config = dict(
    d_model=96,
    n_kv_head=3,
    d_mlp=384,
    vocab_size=6610,
    parallel_block=False,
    lr=0.0029,
    lr_head=0.0114,
    warmup_steps=200,
    doc_mask=True,
    dataset='wikipedia_en',
)
Each number is 128 + 32 x the weight over its row's rms, rounded and kept within 0 to 255. Layers, rows and columns count from 0. Numbers have three digits each. The size before them is the row's rms in percent of the matrix's.

# layer 12 attention key, 96x96, rms 0.0739, rows 54-63, columns 0-95
091:120088138151151153110108143133093074163177121153095114075147147150115165122166108178096102101076135147164124117100111097119174105081150134188139141100150092113125143182080088132136085135087098129202139126094172134172109134129115101156097133102072175127142100222108127121142097186095058094
087:120113147161151078114129140138099101123186129129139133114105146184166109117156160099190135115180153147132138074126137100103157144179176121134120101131194075115167117162125123108109054069106095133119147084095098167107165151216153153104152102127146177130117155163072072089109130073175143161
093:134066064131102177169069103131130141106185131136090124100162114172150111076133102136115146113181113121134081119153116090149155105092134147129159145130087148122152141179176134165100167087181170147141165127112106089174055128128154125113183078131096058137144101183166152116094129116153195119
091:185137133134149085146112162145117120072117122120154128135107133098127147152183164143150114108177102114126164102129107148134109086102115158088118168133088119109117099101103194171156149073113209067103158197164150154102120072119092217161156116101119094121161136156091134171146171104074109178
091:162162165146113125087125081106063163137143087129081172099167132124199111134114113131177205102097067192101141161133085113120125097188124084144137094067175155140139094117122091146126149176131147105121153130116131139164165104119155174187140118151148131091121043109151148123090169130108117098
087:112157109115097096146124147147068104143073139165061101134132095102128155124110078107137082161147107170151140121132133109149131063156078103144072170108085140158111147090119155109174146127158194089110129097131090135133154174079146129143120151075082180117096079131134193176108084134088166061
093:134082171111105140145163133154111154140164111194134176136185148188143129160063104155059146087110114124127195133096149057155160113079069118146161147166151136095119138159111116157080125125089148121165109109142167105107116102106115095102132182122113136153075134192145104084152169110158088071
094:097129167100125136125111194166122148108221118105146150136177097083202114169113073137163108152117130096127154140133086058137157132111101127099109139127083112114109188150207134133105127173122133088142136101175101090165133123116165083150122072149099103141080169145124173086107149191127154148
087:178121070200120187104054139147127074120056125093113121099132160084069165128101119181076162150138113084107144117116087143130109094094141112139169140138151085112084175140126134149186128166108121136113118131131188146179091122113181119071149061142126129140081089128126149140153172121140147117
086:107091124075179151138119101153140164178133069135097085120126109103146077121137129157111123076123196141085137038110191152142146176138221113151148110097197143140137146140085185110085158185104127130125111158170143097078162144152155078135107109138113153148161086134122134119121154140128149155
# layer 12 attention query, 96x96, rms 0.0759, rows 55-63, columns 0-95
083:098152101142159153099143160110135073155097162138086144125097121164163095127161110110140123112157105179068122090139125144132219136166160150119122159096192164124170113167076141066130089061092130166127129132136154140152147089089191141123167079117130144126159108124081102158153069050148151130
081:157111113175153095121118071157184107152159107163089130126163107159182074142177146153091176132176135113138097139111130103172108131083116172124097116057121080096127157166105042151149118160129147138082141090094093067146130134143140089127177088123130152118146111125116167115098197081192112125
087:205136144118125145109143174109120172083163103133199100147113102094131138126117176197094113136138097106079133157148091184172096072074134099187128174078083097122124127145107141127101124156111164129097116171155104153124107113139124152184082152099117067106137175118067064147115138083111117140
082:167177147139088116095126105118099191127135130122064140093134099175105132148097142114181133138139133129113087106130119178087080099138139061115150070068140144175142079105144113197110127122130150070141128079108143130094136079122125162113161116129042093136099096108159152073156208136151117092
076:125160136092110148142160161074095146130107137225112095098133117182175117158113090120090074099070153174089109204090117177151139071137147088126112161114105100192133144141094138109156179178183127175097138116126129113137119148124140101103122173078163127129133106126115154182118160162107080150
084:114131167146134127128170124167119141110101129110144163157080061145144094113131134091043189101123102098144202149113135125188132104142101123110151146139112165098071092097164112178171120152109098076170174160062131104092087091119176127111160136106129155145175134162118139062198153105129154128
091:155171111078186125097060175107120122135160134175157127145097163105159144160135099197140143093097081112152094155137097095165095122187119123119100080111102111123140151118172159157118103147113141087149147120104100097155112099134150068082142048130119172148184176110109138045113151105069130118
079:187100102138135168119116108116165075134091135076131110127134162124096090170083109091099138090096146141098146126076137176156148138047120108173177145102084065080133103149194149073089103112119145133127175127107139152142143185181138113143162114164151121124054160118163117154098153127134116200
082:091064118157152141166095106162107165142141064105099147096126139058124048121164083155202142041158176147148165121102139181127162138123168094096135135111147115097103160113079187165094145119128114141151146190125118137125133122134130145075112078186126130118134072160101108106103126145160128140
# layer 12 attention value, 96x96, rms 0.0588, rows 32-56, columns 0-95
111:150139170122154094097113092140150033049177182108101138198089153095155150158104154178087145113165131124129145138148110132140076177145106098099077184110105118127080136113113174113113096073129155163160121153123187103174066093157130114173105137172098177121121135131111136162141126116110119103
102:166139100105102094104075131127139113139120132134129160163170166184089093161147084130123210122126047087121171128098135128187146083172071108089098140092119127165160135142122139172122133144127079129090096115124136097053101106107144184163147108153097115104094164166100047149125109126116180150
103:115128118088145123125120125104151119164158065112135123120111103133124183154106129137148146147136177154187165056150138073103203159087103136069118154124121185147128226142123119082181120084134088133073146102085069159146148085086139109117164133145094105149132105088168094082177143111111117135
105:139188131080148149085124123150196166107120138134147085120120192106158144177132171098113108181149137082163149103105122141135135058140156101177130160045136156109133072146133159177102142172146157109072126134082106120173123188127073109097157150129108113099135132099174128111125070114103099067
108:150120131151182098174105122099175147113110094171129149151125079115133131159105183109157143177118074127156116148092097170126157104156151056146044102137147124115129111209147064135093107140137126126198157101130151118140157115108077173067104154093142167108108121172145122157113145204090145109
106:099158112085086167122110152129130124175118127046145132180132113085121096135134178120105180109133115130141135125101175073105101117119134157159114099123150150093150071162118138086120159164103155116178152133147112101121143129109163128175162149103139125128144147242081042148095099128145066059
105:180146131098086117101134135164097098124137160102081143115124157135129096122178183040150115111149138129136094131091074145125151141195207136089127150158083183124112092156136126118062107161156121171098153100146112130105101084105156123159145054082159134137156130179156186165121142107170092163
099:121159124205077166130189107119123139091077123109192120172172144154104111151079131177119108100128132071136133124116080081132129090104086139098129107128156132120174090164153165106094035102114137181108089164166189137143130141148127159112096129139068149132149147089177133093088149103169099106
120:146062151117097105118113157151093142105137169166141190172134143126181173145078107123041120098137169113126140096134134088137132125180056154081127107162083132165146135137040091079117118088097106152139127098087125125148185147126168189154142135161155087178135096133143146094125122146084138161
102:101137159153145081149119103121140145145149128103116137122120109147169132113135095087124104117107111166073152133067169103158162172182125123135148184137083123148105129143160102157104082144135134155094091105145094130186121118175107163054118185073119096105102163175073166211209114112109129067
109:195055088132089148101142056147159115173150139119162162161172125105134121101093109098083164176142146114120158126130138111116172086145169136179081100148122126169107092127125156119184143077104143151116143113138101094141084129212113109063207176104180136151099116109127121081133142123103113151
114:152192087170217144115121135126177117149134078124100152121146110143155137097114155133142138102139181133188105089100102149126106151158094183153141139074123155101149113060135124096060147131122065117129119155117190125101130121066121108158096172076144124126163130128105094104080062084146154182
098:112107125099127152124161148094098188125107132129128135106098075120046154138179135127151103155178107134191136137143156091144175125121113126165140145056094122107138089139101153127076076093150147110130121154074129120147075136169119155111106156066156219137055105141124154127163112042133138155
095:140190155139093122127134117151175115162141168094119115147127167104132164153144126140116112108154176137167134102161140162145161158117082120106090129082148071186117109079130169133115116190073040136147201092107109159117142097165056130087146134154196137142080135105087084125141151082113109081
101:152151097103135131138102098105041169157090122123150116173142138134095153111181179132143138177130188137129133144135144187169134163091080147164127121186151136096187143134152133115109150114092105090191093160156056092086142099174135148145186176141058086141114143117108143135112106136131097066
109:043094104104142147163131049137106141119105138115186105118074112095163137144089140108117148128145107141119151142120148094163087153124092128136153070127142128181186180132128116171111150116093101095055167071107153101128107220152080123154135137116147147117176133087101165089114131063157107148
110:146187105090106114169130124107100104107120193070141172147147170089184141094129162099147151100176093110167127121102118205084101102123140126175128150100104120153151179085092133118139139171112151133099127165032132136118145092134110139140105109102102065097110086145169143156148156070163107191
097:078126086107111203146148098175078153104143133141091138095133160095126140155142118136128121193127171090155097129109132094131111172179163153127123088182172165123084111111129138138141087121140145126137197123109193115102087102115071135139121070163125103149104193102079143103114179164084148208
109:132164137098126098071096099169146146137125107103189163190098112103096151145099109099141132166093190107186098141166143120061136118137149108065149147145174141153187132062179118055153150073137172135103112127112138141136066092111126162086133130109174144102170178107131159110138086166132142135
106:151107106127070115079162137131088114125147136112069146161145074103149151090122105207117054171131163138179113138143132082153135137148167137058141137127087101167102091122104118122132132103175088142110179144128161115129151202132152132109166108145179110100118193201145085167136064150113150121
104:119143130137197168203179143092107101097166140070135110157183168141159089193140104113093080109156152156187102063195120140136120103098115088143173119104123146068097086120132117117102130109160160110183117151148098108184130116150105141130164062141129080110149131127121107140121170186111115137
110:150124137139116110121158109114118136067114108186152155092148162159072115095156155085171123155198126135201163150095109098086097172161140182101131159079123091183126116142094121183125179171098093108226124085108104138145144116153184124152127132095113082134103135138098150084083101112122099131
103:118160093144129124176120124169173094195150148150149143141089112129140036095103130108130057127184086168109119102088091088156139138132133209115077169101118102114120158124131112084123156124102131187161166108138141212126118141191103140079110152097110109146117071141103101112138105121110083167
105:085104121151063154133093101105075121158122148140134135177112161147118091104161134092157132151095188147124155093188125111105108090150149195158135049159145119064150171099120156163092131153139125115083128052175163141094120198109148070088100096146118155137122115145118101102161124145082166162
106:128145114117106149191106110092120129152126075130133124175174101129125167124164086172130116114194081127086131108158128133089101104133103116155107110154096111161067108145112150115173165089197044185164148111148170116150085155111157108091129152179142102117145168171190122117104110174077063146
# layer 12 attention output (transposed), 96x96, rms 0.336, rows 32-55, columns 0-95
103:112118145151121180179122134146088188215130032147135117107130101140076065096146128072168126151131160110151077083104145126129152107087176114115148121142140114129146133152115071151155140203118101121113099092149111172089175162097126170115165130071158077143131156132162106095082132122152122158
091:120101157163143161145181120148130110071123150122129126101083089082176132122120182106101054136107158164141129152119134141073147160136184132142180136129110104117116126089107135110133125111145142154195102126092072173182120145140094048106132166137148133147155089114130191089114194123086034134
097:142115110158137119120117161112098117112151144105107094159127104124147086132135108136111086124167066103096105155081171159102092100131172118161076099130099090130155087090172156161050115169176176116166145106169178041131109203164134188135099154130149099147105146170117183159082143135147129090
097:131093114125111123133140122138098083187184117184137153124132101126022131059138092095151168077094109193102122166107176098181094159079118193103100082175126110123119176116119120127111108136106097167166131109168163117102138093121192125114112121111151145159112127148111132098154189127177135152
096:069112127095090184104129142158121158139165114042117108112119190100181103095180107168099088091159179092114100090190148111169147161093109188121194151150120112136135145112090155087191112140117126131096100142105113104143109112110183098200133117148135122113165115100126153115116111066162143147
091:151130130165105136112121097135105069101185092175106116128166169141113145134138116118139095173093126132098140090180130164147173112116120095116127173110100123163131163070141133097137129092128098117089053138106154151100159139141116166114057133144166119135072161035169225079127152137132166178
095:078121090108139126131101157134122163139167054164141167122133143150116190061136107163168130115105112109111157194187165117120096100109035159190126097090142124100147172151136092158171134119052158119138075137116108130139193131167096135100144176152118157117093134069115089118117111141113135147
096:177110130080156150130028116126111111139153111121062098127097118093139131106177142097148166076143162176128063115140202188144146149153178132159142155127109108091089139115068068193187187147121133084143109112088112122096138115111149143129158138106185142108122124158108103130156116110087158135
116:106131174140171139153129079071154146096114104120127122114101073120148070120141087176195091125138117123111156161129097186063141175078209109112123153147140103143119092155227176134096146128182160115121141171171116137108102150132110123102080125130115110080144152140097065144112158084137134110
094:137150120124114137082160173113156193138147135122149141148113185115076131089112112145137141099159165143163082126121076165112090084044166103142134084092166107109093132091111183126148149148136128097170164129144193137064114126148114088211098118149107151120155113087174121069053153150125150133
105:055149216105175084139141144104123119066132165125128173067122122106118150148126047138129102127138106129146168160070084163101122169080112113087172135140131137070183128125133122127073126132127086130100165168147165185103156151091125157132075091191134097148127149178156124138137121129139142084
106:129101133120075131131076136120109103100127146212168056140071179164110147120148167142175092179112083065102110129122194103159131101088151082120087146178140111156142153163115105121173052131146182101145118112130136155158121109157134161152158083139084125103110105161130154120168172137126084082
091:148164098149156092089093106143141093121158094144108115145139174140213165110127161089068092115106150089108151139122139117117143135121138126138119094170140143124109153092147119134160209149093120157178161106164115093102198106075157088171137095157057068115160099105137126075173156152127159055
094:166116129169132147157142142181076126103153106135150179176136115129105068111104106108126136140093065169120103141111120122064059127089164116141139153168111160094133140158151087138118180076121202122076049149125138134155085162070168129170081129135089097127173147165143156139133108170101094170
090:144103121133129133149108174171203095090133089146106118114152107152160141162151085076100123127115072149087133103122167059083167092143163167168105157083097088145060120123131097125144116111183148147127117107082167135138144191113156078115068101163182135114124073117146139118151151156204167140
096:170150133147126129060121212154165103147100171182085132150214111141103148137145108161103120140074113100160103075118078147061200144101143151104108178122146143079120093092148145118129090135158124128150082207173131130095160075105164100127130132130117089103122082144148151111107119149104147122
109:099105093166152110152156160139161160110134137178119093115069088188053119134144162109092102115083126145082094135157138070158136188132118161061142106132152108156124070162161121145106132083156115115136108140202098113108090155144139145108180116170136179139167145112136073103111134182065161092
083:114110194136095076119179146093167080162075121135155131158152104119173099119129140129136158089135096105138130100124091160107159065131136104091129159080130114138175150171122124114154159094065077123150096144163100178161144184097193115082136175109130166065136107122137097171147101132202111079
100:113113120216119117170173119109090118105145168135081070086166124119145070117141154161095117160147105152119182102053110160158094117155138112129126126134140116096116158143061085150149119156170060103079152142202144111175104183114122130173143125180101069168110113131126096155090153118161124115
100:122127187117161135180134101125130142109123108164191159092150148089101058153097096103118177144122124123119166128133075172082115179114140057149141082136154121092112112168103155117117135100083174159115123097236111213085089132120130149179087144126115122154132094071126148135139114107154109138
108:163112127139076095132114112128147133111097121123115168100074110107084158097142133136134153152095132104068152170077167126145201157128095166164085118148101161202159096153080144124193145092109120126047164107094143151079175176121137129172045156143128146150159143130115125184119103084110147114
097:124126093111109133140116156169118093194142112046104121115142090078154182173109120104097165124090117173035067110154132141141105103095099104150130109168154145096111196126149140087146076098156116159096163129107113171114100182104076130092136145174121163107168121158132138154174164147177169128
090:121135153107143137106158149122065128089141100107102103116205152121092213126143155154177142150091160099121099149175138155088080137147111040115171075171157136140134085100121136168118142113149101113111123175116117105137121158036197092164138108174117145063131149127133165122102128110132156090
102:192099142085164113137105143138150127131143099140138145077165103159158187166113103179118160120129092089101120201116121091156136125114071089079137136081081155144111085124154117087161125088123099167141134194131096134166141085129116182161134189070132102121130140101128202110077133087187142095